{"num_hidden_layers": 12, "hidden_size": 256, "num_attention_heads": 4, "num_key_value_heads": 2, "head_dim": 64, "intermediate_size": 704, "vocab_size": 32000, "hidden_act": "swiglu", "norm": "rmsnorm", "norm_place": "pre", "norm_eps": 1e-05, "positions": "rope", "rope_theta": 500000.0, "rope_fraction": 1.0, "qk_norm": false, "attn_scale": 0.125, "bias": "none", "tie_word_embeddings": false, "parallel_block": false, "init": "trunc", "init_std_qkv": 0.035, "init_std_o": 0.0, "init_std_up": 0.035, "init_std_down": 0.0, "optimizer": "adam_variant", "learning_rate": 0.00137, "beta1": 0.9, "weight_decay": 0.072, "lr_head": 0.015, "max_grad_norm": 1.0, "warmup_steps": 382, "schedule": "wsd", "decay_fraction": 0.664, "decay_shape": "linear", "final_lr_fraction": 0.0, "batch_tokens": 131072, "max_seq_len": 256, "doc_mask": true, "train_tokens": 1120000000, "max_steps": 8545, "dataset": "wikipedia_en"}
Each number is 128 + 32 x the weight over its row's rms, rounded and kept within 0 to 255. Layers, rows and columns count from 0. The size above them is the row's rms in percent of the matrix's.

# layer 5 MLP down (transposed), 704x256, rms 0.0717, rows 399-433, columns 128-191
size [107 107  99  97 103  99 108  99 100 101 101 100 104 104 106  98  99  94 100 103  96  94  99  96 102  96 103 104 103 103 101  97  95  96 104]
[[127 116 154 106  91 138 139 177 168 120 109 118 118 167  88 106 123 120 140 137 173 113 174  67 153 117 132 182 130  95 125 161 148 163  67 161 221 118 140 110 130 114 133 138 109 108  94 122 109 124 147  42 103 164 195 145 164 128 165 184 161  96 162 135]
 [176 136 133 175 171 153 167 101 135 108 134 157 145 144  68 143 109 196 135  83 125 113  73 105 152  82 180  71 156  69 142 128 116 106 130 188 155 139 132 113 151  66 138 134 126 146 129 121 140 147 144 164  96 120 117 119 115 205  99 112 142  53 139 121]
 [109 110 178 106  75 131  93 131 134 119 138 140  99 139 117 157 106 100 160 101 179 113 126 172 102 121  97 191 129 172 148 108 227 134 105  89  86  69 143 193  91 128 129 140 102 187  57 119 165  52 132 150 111 123  69 127 116 148 157 138 141 108 146 187]
 [152 149 123 132 157 129  98 157 149 154 133 164 167 154 106 123 149 104 117 147 102  73 255  96 167 118 126 122 139 154 132  89 146 149 102  90 170 107 102 108  62 113 131 121 120 106 109 180  95 127 125 124 165 131 130 116 166 151 144 121 165 139 173 148]
 [104 146  68 167 174 172 133  69  86  97  66 139 139 142 110 116 158 108  97  34 106 101 142  49 130 152  96 113  58 109 170 125 132 116 121 152 167 136 145 129 127  94 180 146 108 140 141 154 166 148 142 138 157  92  76 146 114 128 194 154 162 133 128 151]
 [136 128 128 134 142 132 119 116 154  93 118 120 172 149 118 102 160 111 155 123 116 166 161 123 137 175 149 154 176 116 147 131 113 152 103 138  58 125 164 112  89 145 163 125 140  96  99 146 155 139 174 111 121  96 139 152 116 104  73 160 148 116 146 101]
 [147 118 113 136 126 165 124 169  58  90 166 116 178 133 106 118  58  83 167 139 104  97 151 106 126 124 149 146 132  95  57 202 121 111 151 114 132 126  96  85 102 153 130 131 127 107 150 167 150 123 105 117 117 121 113 121  96 157 106 191 110 123 101 155]
 [ 71 138 128 151 128  98 111 134 151 129 122 121 134 121 127 118 148 219 131 140 189 137 196  76 101 193 141  85 111 118 107 158 130 106 165  99 122 188 127 117 122 143 149  92 137 145 140 101 105  71 129  56 125 129 143 122 181 135 127 102  96 104 135  91]
 [154  88 128 145 168 159 118 115 102  99 114 136 130 148 105 125  94 124 144 119  99 162  94 171 151 111 141 152 193 136 154 106 144 126  89  77 173 160 123 137 114 148 199  90 120 137 137 143  97 101 110 193  69 220 181 131 140 128 111 109 133 116  91  81]
 [109 139 117 136 125 177  95 125 148 132 143 184 138  58 130 137 175 103 126 148 162 145 123 157  95 108  88 112  94  82 113 123  90 164 122 124  74  94 147 128 135  87 130 117  93 174 162 102 113 150 167 233 103  68 174 148  96 108 159  55 126  86 146 147]
 [105 140 172 137  94  84 154 141 125 147 122 139 132  81 171 111 136 129 214 120 131  50 120 115 123 129 121 166 109  88 117 129 107 136 120  69 160  82 135  97  93 160 133 180 159 121 107  67 105 147 128  35  95 128  91 141 111  75 139 124 149 152  50 139]
 [122  86 150 161 136 174 143 131 131 116 117  98 183 145  73  93 138 180 134 151 149 114 124  74  91 108 126 152  82 137 141 101 158 158  87 128 153 136 144 156  78 140 190 142 178 126 109 118 128  99 112 118 110 135 158 120 151 105 136 189 110 139 152 146]
 [175 139 121 113 139 101  92 134  94 122 127 167 120 132  91 166 122 148 111 117 145 144 193 161 110 144 143 102  78 139 128 153 146 121 110 142 123 119 128 133 112 157 141 149 116 170 119 121 146 124  97  86  87 132 138  95  36 101 138 142 152 164  84 153]
 [149 184 142 126 179 122 104 162 138  86 146  85 143 165 134 127  70 156 140  89 183 125 118  97 152  88 127 153  97 153 137 108 149 169 122 182 155 125 149 112 155 100 159  75  86 187 173  65  66 147 115 251 151 124  87 158  88 111 143 135 122 135 151 142]
 [103  95 145 169  92 107 135 158 161 135 143 164 130 163 119 163 131 176 119  34  75 109 157 109 187 140 138 198 141 118 146  57 152 177 180 110 144 138 155 110  90 112 159  68 130 114 187 179  99 129  63 146  89 147 112 134 120 121  96 150  88 185 122 111]
 [124 147 152 112 127 127  87 150 153 147  91 104 157 149 106 140 114  79 139  82  86 168   0 140 128  78 144 138 119 104  85 148 115 158 122  92 129 141 139 134 145 114 133 123  84  79 150 175 135 183 152 123 147 132 109 120 169 182 152 196 176 121  23 128]
 [ 68 144 151 104 135 122 126 111 179 129 110 126 122 124 163 128 176 104 215 200 168 134 110 114  89  87 119 116 143 139 171  90 177 116 136 139 176 112 163 109 123 158 118 112 138 158 158  94 107 158 123 119  73 150 141 162 138 136 157  74 118 119 128 100]
 [113 203 132 118  92 171 133 124 145 127  87 104 160 134 158 168  65 143 139 126 113  93 185 146  84 123 118 118  85 124 125  96 133 155 126  85 135 167 148 135 131 103 141 130 143 163 155 181 185 133 131 108 149  56 109 137 103  90  95 142 138  70 113 174]
 [147 151 119 174  99 162 145 165 213  88 119 115  95 129 148 152 159 228 147 141 126 138 115 133 148 173  93 138 143 107 145 182 159 135 209 160  83 109 116 133 151 143 102 100 151 108 129 135  81 150 117  77 125 143 111 133 122  88  96 103 148 101 152 140]
 [ 71 105 106  83 170  81 145  98 134  97 158  92 163 155 145  87 105 170  93 114 133 132 166 138 161 136 136 149 141 122 143  68 159 136 152 132 140 122 142 125  87 163 150 138 134 136 121  78 122 140 173 139 148 101  84 175 130 182  93 146 113  87 115  93]
 [142  81 115  93 129 149 129 160 154 108 124 123 119 103 110  81 112 122 168 162 158 182 137 125 156 120  62 104  87  98  58 217 171 119 135 125  95 107 115 118  77 129 128 163  74 138 102  43 132 160 160 145 156 146 103  89  98 105 119 132 175 114 114 136]
 [138 130 151 188  77  60 154 110  91 112 108 203 159 149 116 114 143 144 124 100 172 108 143 106 109 176 115 129 130 136 146 145 105 104 115 176 131 169 152 138 140 107 135 104 105 164 156 167  84 106 128 137 147 173 101 136 130  98 111  93 154 199 124 112]
 [ 86 130 192 117 123 136 120 103  71  92 108  70 105 167 170  84 122 105 121 134 166 134  98 177 113 106 155 131 119 119 105 208 133 133 161 115  71 118 101 127 148 158 113 106 119 146  78 160 107  98 168 136 183 133  96 119 167 135  76 100 206 131 141 152]
 [151 134  85 111 134 145  88 120 153 126 123  88  78 137 172 132  79 129 117 142 113 132 169 105 152  84 131 128 149 167 172  37 155 150 128 108 113  86 154 151 161 131 122 222 100 100 122 145 140  64  65  61 154 157 141 106 150 133 101  87 129 154 128 113]
 [104 123 146  97 165  99 114  91 155 107  76 168 124 117  73 158 127 139 109  79 163 176  57 158 181 163 109 113 119 140 171 164 155 157 132 103 109 111  92 148 194 133 157 156 151 138 106 146 129 129  99   8 148 155 126 136 130 202 123 129 173 131 123 126]
 [104 124 155 194 142 172 168 126 110 109 118  91  84 155 102 136 122 126 107 114 173 109 138 115 133 168 116 155 148  79 122  83 129  99 118 173 118 121 135 154 137 122 139  65 203 110  98 143 185 115 194  89  68 117 168 101  82  76 160 128  89 108 129 167]
 [142 118 122  85 135  85  98 144 153  84  83 155 157 116 104 176  64 116 150 100  55 100 148 156 125  94 137 169 175 179 133 100 155 125 123 115 114 111 130 178  90 137 151 165 122 157 110 110 125  95 164 181 131 132 146  92 165 152 161 153 153  76 184 147]
 [122 121 173 137  67 108 142 181 120 126 152 129 153 110 110 123 134 152 111 161 100 118 165  86 201 124  78 144 123 124  80 100 177 126 119 131 130 155 179 156 131 118 149  92 162 116 133 120 107 120 156  71 101 120  99 103 128 136  65 105 177 141  88 128]
 [198 158 127 111 132 128 135 140 167 133 131 123 136 109 131 137 148 134 174 103 136 108 188 179  81 147 158 125 120 147  96 156 198 128  60 122 120 141  78 123 114 111  80 145 158 170 102 128  75 187 135  97 157  44  84 143  75 173 231 154 113 103 126  62]
 [162 114 160 168 183 181 146  75 106 200 108  93 169 134 130 134 151 135 145 153 172 119  97 111 192 107 168  97 176 153 108 139 114 151 135 166 180 131 123 172 111 144 107  54  86 116 130 122  83 120 139  76 173  82 168 149  85  74 160 148 169 101  72 108]
 [103  85 111  80 118  72 119 125 151 153 139 114 157  99 146  72 127 110  91  93 118 159  54  82 183 125 106 198 132  94 117 143 131 133 140 116 128 143  85 141 140 141 129 182  69 115 112 129 209 131  41 157 142  97  88  90 124 121 137 184 106 113 153 122]
 [128 135 119 117 116 168 117 131 122 162 162 165 150 160  24 107  84 139 116 127 142 140  96 157 145 126 161 101 139 170 135 140 118 133 123  56 148  81 141 165 150  98 111  44 179  76 108 121 121 123 123  78 112 168 120 166 166 120 101 118 116  97 140 140]
 [166 139 143  98 170 123 104  88 102 159 124 144 122 191 205  82 173 137 125  79 115 117  67 107  98 133 129 160 107  73 111 104 110  96 121  94 145 146 146 111 112 117 167 143 149 136 154 140  84 135  89 130 124 121 127 152 132 101 168 124  92 137 122 143]
 [ 97 125 141  95 145  99 160 143 133  56 119 110 116 118 132 155  66 104 165 170 112 107 116  92 184 154  94  79  84 119 125 149 159 134 160 132 132 114  88 225 137 145  80 130 128 111 124 118 130 168 126 140 202 122 146 134 143 142 154 127 171 124 151 145]
 [111 110 118 148 128 101 107 156  96 127 126 115 154  77  89 111 144 153 101 144 120 143  50 153 117 100 153 122 121 119 122 192 108 200 133 156  71 132 136 140 124  96 107 183 125 124 146 136 169 167 100 154 108 110 132 159  88 158 109 151 149  78  79 114]]
# layer 5 MLP gate, 704x256, rms 0.0793, rows 400-434, columns 128-191
size [101 100  95 106 108 104 100 104 106  96 100 104 103  95  91  97  93  96 114  96  92  96  94 101  98  94  93 104 106 103  95  95  95 101  93]
[[110 107  96 194 162 139 138 130  73 146  94  78  88 131 142 109 206 149 151 115 123 128 155 143 172 120  74  86  82 107 122 108 108  86 147  88 168  52 136  83  92 123 123 115 198 116 107 130 178 136 116 147 140 150 145  96 133 134 107 100  73  93  79 158]
 [ 77 147 118 228 154  71 154 157 171 177 143 159 131 123 138 125 138 152 126 115 105 163 164  81 111  73 190 164 158  80 193  91  82 165 132 146 127 164 129  99 173  47 117 172 164 139 121  91  85 147 172 125 179 124 167 138 120 133 142 108  98  92 121 110]
 [186 139 163 107 140 103 129 142  67 123 121 124 120 140 105  75  95 177  99 107 157 120 129 153 113 115 141 137  97 132  87 134 180 121 158 117 133 193 120 105 121 124 147 127 122 128  97 150 138 116 130 121 103 156 110 125 161 134 151  64 176 132  60 112]
 [188 127 170 115 103 112 159 147 126 144 130  74 139 197 124  95  68 134 129 178 134  98 117 139 215 136  96 138 120 158 162  87 151 171 206  49 206 163 137 136 101 148 112 115 117 143 102 145 158  86 173 110  52  79  93  97 200 168 126 148 150 118 179 121]
 [159  88 125  98 118 147 103  81 113 142 109 103 108 141 158  89 142 115 110 165 105 139 188  77 114 123 103 147 170  96 167 131  92 120  80 148 138  96 128 134 124 141 140 113 105 138  90 111 149 145 102 103 109 135 137 108 133 170 149  88 124 162 153 174]
 [163 112 160 106 155 127 153 169 114 128 116 132 128 121 120 125 101 170 113 108 117 126 158 141 161  85  66 107 152  75 142 107 158 158 127  90 181  89 123 134 118 167 133 102 125  97 126  98 110 162 140 162 162 172 115 185  61 147 108 170 128 119 101 104]
 [ 91 124 142 172 134 116 105 141  82 109 127 127 113 133 162 137  88 104 115 108 147 149  80 121 126  71  71 164 174 130 184 161 117 154 139 151 121  87 152 104 150 147 113 123 106 148 171 130 157 130 110 148  97 129 126 131 110  74 129  97 128 121  98 146]
 [113 127 173 135 129 153 112 148 131 151 110 101 149 189  75  77  86 125 147  93 166 155 147 179 199 135 121 109 124 115 148 188 150 106  72  65 194  87  70 203 109 167 161 122 133 126 124 142 150 132 140 139 105 161 107 105  90 122 171 141 125 122  72 109]
 [141  91 192 140 146 114 170  96 124 156 138 136 134 197 120 150 146 118  91 153  69 125 109 147 105 126 147 159 115 122  99  96 149 120 123  93 156 180 134 115  95  95 155  79 135 173 103 181 162 145 129 131 127 205  93 126  98 157 134 125  52 157 173  78]
 [131 133 184 124  83  84 120  82 116 110  75 121 112 167  94 121  82 121 130 134  99 148 170 156  73 125 143 165 158 139 199  89 126  64 142  73 122 122 129 166 156 216 124 147 144 104 127 165 164 100 109 109 154 146  72 154 135 191 109 161 125 167 153 127]
 [ 81 162 120 150 120 128 182 144 125 106 128 151 174 156  67 122 169 187 113 112  89 127 168 116 112  85 161 113 132  68  51 155 143 132 148 109 101 101 125 134 134 166 136 124 170 157 123  70 112 127  94 110 135 131 170 138 101 111 112 146  61 123 151 158]
 [124  60 145  71 144  51 142 132 203 112 125 129 157 122 119  51 129 117 147 176 126 123 133  62 165 152 157 165 140 135  81 114 115 172 136 146  90 182 156  89 114 173 100 117 135  69 145  89 136 132 135 108 162 171 127  97 148 139 165 115 149  84 137  73]
 [ 98 132 168 147  66 131 183 162 125  97 153 102 184 130 162 148 126 116 106 182 116 106 110 135 113 109  98 120 159 135 171  80 143 143 120 153 123 161 172 120 130  76 161 117  84 154 131  89 146 153 144 108 171 174 107 140 158 117 131 173 200 147 154 119]
 [130 132 108 105 156 162 126 162 157 125 109 122 158 199 122 117 200 164 118 118 118 128 143 121  90 191  88 129 210 102 112 133 100 177  85 127 137 149 127 146 105  98 178 104 112 129 132  70 125 106  93 131 159 148  73 164  68 185 141  88 140  95  62  96]
 [170 137  97 180 149  97 152 191 138 121  85 143 129 146  88  96 159 179 127 123 120 150  90  98 148 142  85 148 145 110 158 119 137 129  78 134 145  78 175 112 102 187 100  97  77 155 146 110 125 136 113  97 187 179  90 138 152  88 177 138 112 109 147 105]
 [128 138 169 107  86  96 136 104  85 153 144 159 130 187 103 147 132 106 170 107 109  66 106  82 124 106 151 115 125 100 167 132 130  91 140 141 162 212 190 136 148 104  99 140 100 132 163 125 128 164 138 118  95 143 115 103 140 149 124 123 121  57 142 125]
 [106  98 160 130 181 121  38 112 170 200 165 103  75 120 172 135 215 137 108 148 131 169 117 129 124 145 182 164 163 131 170 142 147  94 102 137 153 147 135 108 139 116 132  54 104  93 136  76  64 132  94 150 110 135 176  97 113 106 116 126 117  79 100  63]
 [156 106 134 120 173  62 114 116 166 131 144  89 124 129  82 124 107 198  75  91  83 159 114 164  34 142 122 199  96 182  76 103 166 145  71 176 180 168 168  83 177 115 148 170 156 160 129 149 149 121 180 137 130 126 117 179  71 183 142 112 187 123 122  93]
 [129 190 153  75 141 134 206  63  85 167 127 149 130 146 138 102 138 204 161 179 114  99 159 131 127 162 126 179 101 150 178 138 127 141 144  87 164 118 119  66 137 162 162 132  55 128 167 118 179 166 131 130 141 141  95 156 114 145 184 123 131  72 160 138]
 [153 165 169  93 122 137 127 197  92 122 102 146 150 152 154 118 152 162 149 153 105  91 114  57 113 135 100 191 155 146 129 103 141 115 175 110  74 135 106 140 166 127 137 155  86  69  79 158 146 201  74 131 151  45 149  80 111  97 132  87  64 126 119 126]
 [163 121 138 109 148 154 134 146 188  96 137 185 133 165  80  72  79 123 119 121 147  98 144 125 107 130 124 127 107 143 160 137 146 113 167 104 179 100 143 145 102 147  81  68  79 136 125 139  92  91 127 113 131 138 156  90  88 102 111 143 156 134 129 139]
 [118 136  83 148 119 103 123 140 126 172 118 148 156 126 120  96 132 110 161  87 185 138 146 128 145 176  43 143 212 114 118 134 129 100 130 174 196 102 116  53 120  99 144 143 114 145 107 116 137  77 115 152 125 141 134  81 146 133 129 152 123 159 134 124]
 [177 137 153  76 135 128 119  58 147 176 180  79 110 113 195  80 136 172  97 113  82 141 113 126 146  99 137 118 184 126 145  52 138 144 117 110  87 131 113 123 161 133 172 150 133 178 160 106  76  88 141 126 179 139 156 185 111 175 100 170 134 156 146 142]
 [120 157 117 150  71 108 126 149  99 139 105 117 123 149 128 115 169 104 150 133 155  56 166 146 139 193 116 119 180 130 168  73 133 105 132 129 129 110 112 132 145 137 149 155  41  56 157 120 144 158 194 122 144 162 108 182 117 143  84 175 164  81 141 107]
 [113 105 186  97 147 100 165 104  99 165 136 148 167 141 168 162 164 151 113  68 100 161  99 155 101  94 131 144 154 107 191 116  97 170 103 151 157  79  72 144 116  89 149 108 109 144  95 162 134 111 142 136 188 141 169  86 126 126 101 164  86 108 113 156]
 [ 87 171 160 147 153 107 182  61 134 177 181 114 156 147 198 127 196 128 109 110 143  79  84 108 139 110 132  94 148 117 165 149 128 122 128 139 129 153 123  75 174 138 120  83 121  82 117 107 106 112 156 120 132  91 107 195 145 129 103 152 120 189 128 114]
 [136 149 161  77 111 156 103 112  90 182  77 141 135 136 116 145 133 138 142 110 155 133 140  77 105  61 147 161  89 138 102 109  77 138  73 132  82  48 120 113 123 183 102 134  84 153 169 147 130 125 127  61 158 153  73 123 118 108  80 142 144 122 145  62]
 [117 109 204 115  93  75 134 116 110 156  95 100  95 159 156 118  84 154  68  98 124 165 134 150 212 109  86 112 132 115 124 119 103 143 156 158  95 102  87  85  86 120 144 115 118  75 105 139  74 103 120 130 114 107 125 141 120 156 136 128 164 151 107 127]
 [ 85 166 124 201 161 146  74 121 179 123 146 102 121 148 110 116  98 141 194  77 102 156 134 135 144  75  85 153 186 167 138 120 144 126 124 170 136 110 189 132 129 154 127  98 131 164 137 112 159 134 159 108 126 155 112  74 127 139 193  94 151 127 103  79]
 [113 119 163  95 136 116 110 153  87 132 140 105 114 104  89 124 182 133 154 120 103 112 111  96 158 148 129 138 158 173 144 156  66  75 143 133  83  85 171 166 105 174 202  47 122 118 146 185 164  92 134  96 119 173 142 142 187  93 166 125 148 173 130 136]
 [156 118 146 137  84  96 125 154 148 126 123 102  76 123 213 101 136  85 136 116 153 104 166 101 156 130 128 159 119  89 155  83 130 148 110 161 117 170  96 119 123 175 122 130  91 150 164 124 138 168 159 144 176 140 129 104 126 113 180  99 100 164 141 102]
 [104 155 180  76 103 136 151  95  83 157 148 105  57 137 189 120 131 176 139 110 113 140 114 116 111 120 127 164 157 106 126 145  57  65 151  46 180 107 157  67 114  96  54 115 124 144 154 171 147 131 125 160  95 137 125 101  98 101 143 130 124 110 125  95]
 [ 78 194 118 135 157  88  91 151 172 127  82 148 109 111 145 117 148 138 125  62 111 175 140  65 165 202  74 160 102  88 167 136 205 108 113 163 153 163  92 107 125 144 150  88 162 132 160 146 116 157 136 121 138 112 100 104 124  68 168 111 143 134 166 111]
 [101 132 133 188 110 149 121  83 160 156  87 102 103  86 158 159 100 142 107 111  74 201 125 111 100 159  99 157 132 199 177 129 133 154 116 157 145 158 117 135  76 145 185 164  63 112 127 117 145 124 162 125 129 144 122 186 129 178 162 129 163 109 100 134]
 [164 123 116 133 155 141 107 125 154 124  87 131  82 123 163 142 124  81 125 144  56 122 179 157 174 109 142 167 118 150 160 192 132 153 134 155 126 103 112 105 113 135  74 136 161 115 155 168 134 125 168 140 100 101  76 129 199 172 132 140 145 106 122 128]]
# layer 5 MLP up, 704x256, rms 0.0764, rows 400-434, columns 128-191
size [105  98  99 103 102 104  99 102 100 100 100 105 101 109  94  97  93 101 107  97  95 101  96 106  96 105 102 104 101  99  97  96  94 102 102]
[[146 142 153 103 124 178 171  75 143 111  99 176  76 148 164 133  84  90 108 150  94  97 134 150 100 165  76  30 137  84  99 187 155 187 134  94  69 109 121 143 116 168  69  83 136 174  78 121 103 121 165 124  77 126 123 145 160  94 106 144  85 159  63  83]
 [123 211 129 175 122  83  87 166  99 161 112 111 148 166 146 127 103 153 160 108 191 145 135 123 172 121 113 112 129 160 121 138 102 131 128  84 127 126 117 136 165 143 132 184 132 111 138 122  96 128 137  91 107 101 113 185  78 155 107 110 150 149 142  24]
 [131 132 125 183 112 117 175  78 125 117 160 128 147  91  77 158 234  79 216 152 102 107 199 139 151 126  80  69 121 175  99 110 142 111  67  70 143  64 125 139  95 159 137 108 126 172 135 186 151 180 136 185  79 168 153 122 103 128 164 134  92 110 125 100]
 [175 108 134 131 125 134 123 135  89 112 126 129 137 185 121 119 136  93 125  68 106 146 146 162 153 116 144 116 121 101 164  90  76  96 171 184  99 128 185 127  67 163 135 142  94 129 142 122 162 146 201 119 146  88  79 115 161 122 178 169 115 142  83 129]
 [ 89 115 139 128 105 154 119 100 129 127 100 164 117 134 104 151 103  97  91  95  88 140 121  99 143 144 107 141 115 137 108 133 118 148 131 118 103 166 186 153 102 123 139  89  88  97 136 133 176 161 184 129 155 107 148 123  76 161 158 139 125 142 196 120]
 [133 133 169  83 132 115 117 130  98 100 122  99 155 146 113 152 101 109 114  74 137 106 130 116 131 101 110 141  45  77 106 164  89 127 149 130  99 104 168  76  61 101  92 155 164 131 137 113 143 171 100 129  87 117  86 205 177 110 160 213 116 173 124 158]
 [104 142  85 165 165 121 112 117 178 151 115 178 114  79 118 163 136  57 127  87  94 169 112  49 107 126 165 113 142 109 138  92 136 116 140 142 135 102 125  66  87 160 169 142 144 145 175  71 103  92 142 152 109 133 150  55  79 210 141 156  85 108 104 162]
 [139 133  99 110 216 179 141 168  63 121 128 175 152 101 124  84 138 202 125 161 131 104 132 138 120 132 163 199 197 155 145 143 184 136 113 163  79 156 109 177  86 194 160 104 128  69 163 159 113 153  64 155  89 171 131 141 121  43  88 157 134 112 149  56]
 [140  86 110 109  86 147 115  72 146 143 156 122 113 144 170 163 111 130 171 101 101  94 177 152 115 105 168 138  74 131  98 192 123 104  82  96  98 132  51 168 161 151 113  71 122 135 133 116 156 108 148 167 119 144 182 103 172 155 123 113 108 124 151 180]
 [146  67 208 144  97 128 196  80 145 173 147  96  96 139 147 139 156 119 181 102 160  96 153 134  73 108  92 179 109  71 113 128  85 124 105  67 174  59  92  75  81 161 132 141  82 160 145  76 102  70 113 121 125 134 150 105 131  79 118 109 161 102 127  66]
 [142 127 112 120 148 146 138 132  70 153 169 108 145 142  66 119 114 157 117  87  97 107 111 119 161 155 162 142  95 167 119 154 118 118 170 146 153 133 157 150 118 146 171 187 125  95  99 134 131 112  95 124 100 155 181 119  86 138 153   0 171 166 154  99]
 [145 191 125  98 123 155  91 161 123 131 159 158 122 167  96 169 120 136 164 119 161 122 165 133  30  93 144  96 121 138 134 198 132 190 131 166 102  97 105 173 137 206 147 111 134  93 150 171  89 141 132 116 141 162 177 136 110 146 126 103 150 123 118 170]
 [124 106 132  96  97  58 162 152 159 132 154 119 144 119 110 162  98 118 120 125  94 119 129  64 131 121 131 105 171 119 108 124 116 134 170 128 148  89 116 149 185 143 130  98 162  78  80  38 128 113  86 140  87 130 114 172 140 142 110  85 134 166 139 144]
 [139 186  92 142 173 168 121 132 129 152 121 151 121 141  60 153 143 121 103  66 150 111 126 102 120 174 121 119 197 120  90  83 192 134 183 137  88  79 122  85  95 103 117 114 196 107 168 103  98 165 114 127  78  99 115 126 192 132 122  92  99 145 185 175]
 [146 124 100 136 100 168 125 147 169 115 154  74 106 110 124 154 125  99 137 114 131 130  76 111  96 158 109 116 140 171  31  84 180 101  84 118 107 148 111 162  96 100 126 100 159 126 173 124 187 154 122 116 136 105 118  90 180 145  84 110 191 177 120  88]
 [102 128 151 107  68 103 123 127 176 126 118 147 131 133  55 168  65 105  92 116 176 170 146 197 139 143 136 133 136  77 184 150 181 171 165 112 162 149 149  95 135 130 116 123 115 146 133 170 159 173  92 113 114 139 116 124 154 108 126 153 177 161 160  67]
 [135  74  94 170 122 141 141 103 142 129 171 113  63 126 103 172 175  70 130 159 152 129 137  98 132 127 137 117 106  94 121 189 121 110 160 139 130 140 123 133 152 179 151 178  77 121 168  50  94  89 134 154 110 115 145 108 159 197 186 137 151 176 156  81]
 [123 163  55 123 156 163 141 112 162  97 126 133  93  81 110 145 154 138 173 170  98 165 148 163  80 139  86  97 156 127 162 125 134 144 173 165  91  66  97  82 164 136 137  94 191 164 119 128 133 189 158 143  87 132 105 131 100 165  91 131 129  86 160 100]
 [173 136 141 187  92 115 116 111 194  78 114 110 143  98 111 146  76  73  95  94 146 161 154  97  99 113 143  71 160 156 127 129 134 149 100 171 178 118  93 174 115 104 148 112 132 120 131 131  97 168 198  66 113 108 108 126 157 165 140 147 138 230 110 168]
 [125 147 153 129 128 166  19 110  85 146 112 186 100 133 174 100 125  84 144 118  94 110 119 131 142 134 155  92  97 143 156 184 107  68  91  95 117 121 136 127 103  70  81  97 165 105 125  89 106 170 111 105 165 125 120 144 142  93 119 137 135 164 105 181]
 [134 166 127 152 146 117 183 130 130 147 107 136  76 123 127  65 133 152 132  88 180 146 186 119 135 130 106  21  94 156 147 139 124 116 151 133 133 136 117  86  70 128 129 146 102  85 120 112 148 128 146 119 107 113 111 174 184 165 198 113 110 156  84 114]
 [113  79  79 149 114 123 109  91 124 192  76 197 116  96  99 130 126  81 143 135  82  89 134 106 152  72 134 124 176 108 109 119 155 126 164 178 163 149  97 115 127 134 136 129 142 105  76  74  93 103 175 131 123  96 126  84 145 126 106 138 167 139 167 138]
 [146 113 133 120 151 132 102 118 163 117 101 161  83 185 113  49 119 144  90 104 136 174 108 103 177 117 114 128 124 107 121 157  98 128 187 124 192 123 122 107 119 128 151 100 148 132 107  97 170 111 163  92 169 150 177 122 126  63 101 156 144 111 175 102]
 [129 120 180 118 143 144 160 141 162 120  99 189 143  93  78 103 111 143 117  89 115 120 115 135 103 176 137 147 146 147 120 163 221 129 128 115 143  62 149 136 146 118 181 169  77 121 129 191 157 149 151 145 145 173  60 146 127 177 110  95 152 161 116  83]
 [118 147 135 138 118  84  98 120 153 166 102 165 162  86 166 125 127 131 131 167  90 121 121 228 154  54 144 150 131 164 203 136 143 157  98 154  95 116 151 180 110 131 111 126 180  72 118 117 133 122 134 128 158 128  74 156 118 210 128 144 157 171 146  84]
 [139 135 124 163 136 154 129 146 141 139 157  95 180 126 150 136 122 170 163 172 137 116 181 120  62 125  94  94  95  86 157  43 130 157 143 148 173 130  88 161 117 103  99 167 160 168 175 134 127 144 133 117  88 149 129 189 130  45  94 128 111  97 133  99]
 [114 115 111 115  75 103 146 116 100 154 108 176  89 125 118 154  83  99 134 135 149 151 130  80 113 102 121 185 178 158 104 105 108 177 149 145 107 120 116 133 107 121 147 126  66 117 141 111 116  75 167 121 139  72 168 138 147  93  86  84 129 129 103 172]
 [162 111 141  90  93 156 101 137 167 140 109 116 138  92 123 112 189  94 107  82 114 164 144 146 175  90 104 160 109 131 140 123 140 172  61  95 152 150 112 110 185 105 131 112 172 158 156  52 116 120 117 129 118 141 139 182  79 141 115 179  95  88 115 110]
 [183 134 181 168 113 128 123 115 119 115 102  29  96  92 123 121 156 127 143 138 126 170 161 184 131 121 145  66 163 148 212 101 115 151 165 104 158 161 149 124 164 152  95  66 138 148  70  59 131 156 122 118 106 137 156 139 104  66 155 106 138 145 170 140]
 [146  37  87 119  88  46 156 105 172 157 147  80 120  35 165 138 140  85 116 109  57 150  96  68 138 136 147 169 148  51 129 128  60  48 108  86 137 148 120 143 136 116 141 157 105 114 138 134 143 111  50 134 173 148 113 155 133  90 108 161  94 132 115 142]
 [117 168  94 173 161 127 130  96 171  76 127  92 155 110 175 157 132 140 161  81 111 105 109  83 121 110  98 143  99  83 130 116 102  87  89 162  81 136 111  83 108  78 177 164 153 125 170 144 139 145 142 133 147 104 126 117 123 167  93 145 157 120 114 134]
 [109 117 120 117 135 183 176  58 155 175 173  72 180 146 148 141 142 127  78  88  82  93 170 197 137 142 127 128 120 100 109 138 111 116 170  83 154 141 116 123 125  69 108 162  65 135 102 108 147 102 145 139  95  91  91 139 130 139 156 161 146 146 151 122]
 [125 189 126  85 131 142 162 143  90 115 137 102  92 142 117 111 153 174 132  92 165 182 124 142 175 235  80 152 107 107 139 159 169 119 176 145 173 133 137  82 146 119 126 125 150 101  72 133 156 146 126 171 111 155 141  66  92  81 151 151  92  71  69 130]
 [138 115 107 136 132 173 162  60  95  70 172 144 100 149 121 140 167  93 106 109  84 155 151 120 131 142 142 177  59 181 118 171 145  77 119 163 109  85 113 145  84 163 125 142 140 131 162  92 114 154 176  58 132 143 119  68  91  88 210 115 113  93 106 156]
 [126 123 161 146 145 101  82 162 182  96 126  99 111 128 160 178 122 162 145 168 151 143 107 162 114 191  88 139 138 117 140 145 158 168 119 126 181 106 133  70 203 148  86 101 131 123 147 127 116 156 129 161 132  98  94 107 152  99 120  80 120 139 127 175]]